config.toml
n_head = 5
head_dim = 32
vocab_size = 1024
init = "uniform"
init_std_qkv = 0.0711
beta1 = 0.95
lr_head = 0.00642
batch_tokens = 16384
Each number is 500 + 25 x the weight over its row's rms, rounded and kept within 0 to 999. Layers, rows and columns count from 0. Numbers have three digits each. The size before them is the row's rms in percent of the matrix's.

# q: layer 13 attention query, 160x160, rms 0.0995, rows 0-29, columns 0-39
# k: layer 13 attention key, 160x160, rms 0.102, rows 0-29, columns 0-39
q0 064:474485483527515463506493478528503521513508553453518546500526509560510507473526461457520523485543512529483492527547474523
k0 064:545511477502471535511475564504501455488516436525553468531463528469464505507501499540498548473465484535502471541464553475
q1 058:485466529538489527547463518502467501524489455471528424500517482527517511510518488520493507505521505473516502531559464560
k1 059:515491515531458511541516520500482513520506524497543533514480563485512466536484501485487513484530512429508504519513511493
q2 065:512470476504535490530479501508492511505491496504492496517503494510485511557501539469535505466482518483472554568518497544
k2 066:522459465526539525511553477471453498558509516495506483484520492477529485509490549508525519507476540478532504508497534491
q3 064:484531501539518496499508535493531484473501496504501462460496500456527467539491423485493485539546536477475542510485509461
k3 066:514519530475487479525517473484520495524533557471522520513512522508488512476516502478485500495504495512485466473474481518
q4 079:544484476493507479482481522514493467541495498506511462517534498524492491501475473476543472505506503505485522510529499484
k4 060:510501573455461497485454539515524511470454501476457505514514517487511491505491491499523517500479505449495483467489480474
q5 076:510471441515497497459476526525507474491501500473514460470533492512520483462468521484481483524507491495525488490510534519
k5 080:509487485494519470509481569479483509495505443538445499510485515519526505480486478514531496529534492464495527496515485509
q6 085:493483470497517517452461521520496458498493481487520452491526476500522488476488521519482470527512488504527493474475538463
k6 078:528503506509504454502493538488522541493531466517500501470531478499508456501522490515517496483502468514507542533545517474
q7 085:473491540528500522538520486485471563482492518489480479512471494529482506478545512495525507508518509528526495487503502539
k7 078:443498469515506502499537452556494475510490497500533499481505494501512523555492497492487528444539531500497509513510515528
q8 084:518471468508472535441477543511514459511516505499509497484503495470504498554508492483492511471489461521513481477521493471
k8 086:481504517465557493487513566498487525456513471512442523478510524551500480503545507500545476472485489496501477488479504500
q9 101:527509443539491511473475526510480482543475495494491453503516487490510508478508490507459503478514507528504494544517547485
k9 088:503451495540520511507541540462535520515477517529457506482483501459491512509451486506509533521497484502507494501492488513
q10 125:511538473474497519520455516520491453510477490500519517487509508494531461479515498472520499510524516533515509540517560499
k10 107:525456495513464485536510525520512464478487480503494540455522507560473489447501460467529547463491489519492507556487529474
q11 089:449535509519479507484517484560509506481505512510515520494496523504509496485506520488500508532493511517505457479466479550
k11 118:449473525518523502485516495499516525528470509494466519488480475508513476490494463473446538543503487490471518510516502497
q12 120:473531464506504470481440490552474445533512501485497509492537522477500481519515464527488467496513574480543442534494495474
k12 128:469506464525514508505490518519427471535529503471500502485525517523542510507475533542461509520509555477487498490485498451
q13 122:528460492493483497535509489500515473491466492485467542496526521491460500491523511502515464491506467499527507474567476572
k13 122:505464487491456515536480465522499474487501543477462496477509539485530474502534532512514480488500543505476485474500481472
q14 125:507473492538514472458507518509481520512503553529472487526476490484459506558476502497522515526465496508515446502467532506
k14 131:535471511528513520473483527521541557511494558537471444499507484500499510534470496529514525486459467508522446532509501502
q15 132:491511515495464471469447497498516481470500526529499522520460492467513502536505457496521495532495498485441479500508478473
k15 131:557469511490514484469511507462458502442492503534467522470450543537527490527484497462520458501481483528519462484512478501
q16 124:506503472501509488497450510484491463520490463501461532502493506529516467479542528499488518520454524495542474507514539503
k16 123:526522464493512519513528520455495499504486502483468503512485521503509503473532488485526512468515464516501471455442491487
q17 124:511474463510535544509555502495531517480475489495504511511510542484529520517472532498492525485519501466542512528516491546
k17 117:491463480530548525513502466504532524542513505494517526435508502511453436506541486515490521560487480504531445535491506505
q18 122:488491458514527502508510544502524472514463541538486513442480491481520498480489469541472493534481498524573522517461449518
k18 129:497508501496515477494516514483519443513495509516457503453498488515507492497475498521507518502519491507539502488467513498
q19 131:491506509477462444468499512474495529508465486549513530519504488534477538447528477547487483492550490436521481504476505499
k19 129:465522492468511497489468502494526498504496527487589510451514439527449537475486515522507505484507500461518470476498464533
q20 124:515460494488472442493457498505470493482527454505548502513474463488521508541546487520512516548456482488447517541543473519
k20 127:550456522452516508499476536493483530479494469483549505471468496536531460521551515492529525511457488473507529523528479470
q21 116:492482500504511479469486508496521492510575508441515531505486523487491480509511499509502506517506443521487529488450474482
k21 119:541497491488478503511492489498506503500499502501479480529509469531501511488527476542478485501488490499509483513485438515
q22 137:540494464516528489496536481514493473532492536488483505511503468523508516506523502505474512507466518517449529458523475478
k22 133:513494503533518516494545518515497468505493543443507501494525482494498489489515487512477475525475504508489508491494488423
q23 130:424508485489477518520491504566534508495515509474526483506503542491491512487516503472499515492473525528501533532474474515
k23 131:463493485472531524486531485515538498466521508483519475503487514491475515485528527503465491495488495532457538482476486493
q24 134:525532481514501500493507477523522502519513449505530461481521511514492495459495513524476489515502480515510490497481504483
k24 129:495521452487503480490511486559506523544515479475497489489513501542481541521481501520497482492494492506489525505533500481
q25 123:541550468537501488505474500501533517502515474520488503515500531496480482553492494513478470488523513495491491496474461520
k25 122:479521489501475508503493503505520506515498518499464503479523540552493458507494518484505489463534469469483505483515498497
q26 130:534487526522471549500525503533518497505530521459496508476529484524497489511483501517554522461528518466480459532494501482
k26 130:507480549507476520521536495503509502493546501493520535500505513469492471511496523516551524514516500525496508501504485531
q27 131:507523509541485547465501462483528515505543513485489505534493521485456491514512468459485483542473481449504523491492522524
k27 130:470508484515492516494507478497447488470508470461499477470505525498479502526480477466498510508482520485505487524506550481
q28 131:499507518507523478552520515507522514512479505522513503515467505477505500494473454489521495493509503476522467510439501531
k28 131:503518536457497513534490439495513503533505453530508461530523522473490510527508480513482488519498496552513478487465493491
q29 130:476507520551425449488507522494477488522526476498536504478515507538473484483514533529505496477501474520555538494467506491
k29 126:488473502498473472528490505539542502541511485501522509494508459478498475483541526545475470463486501548512488441503498535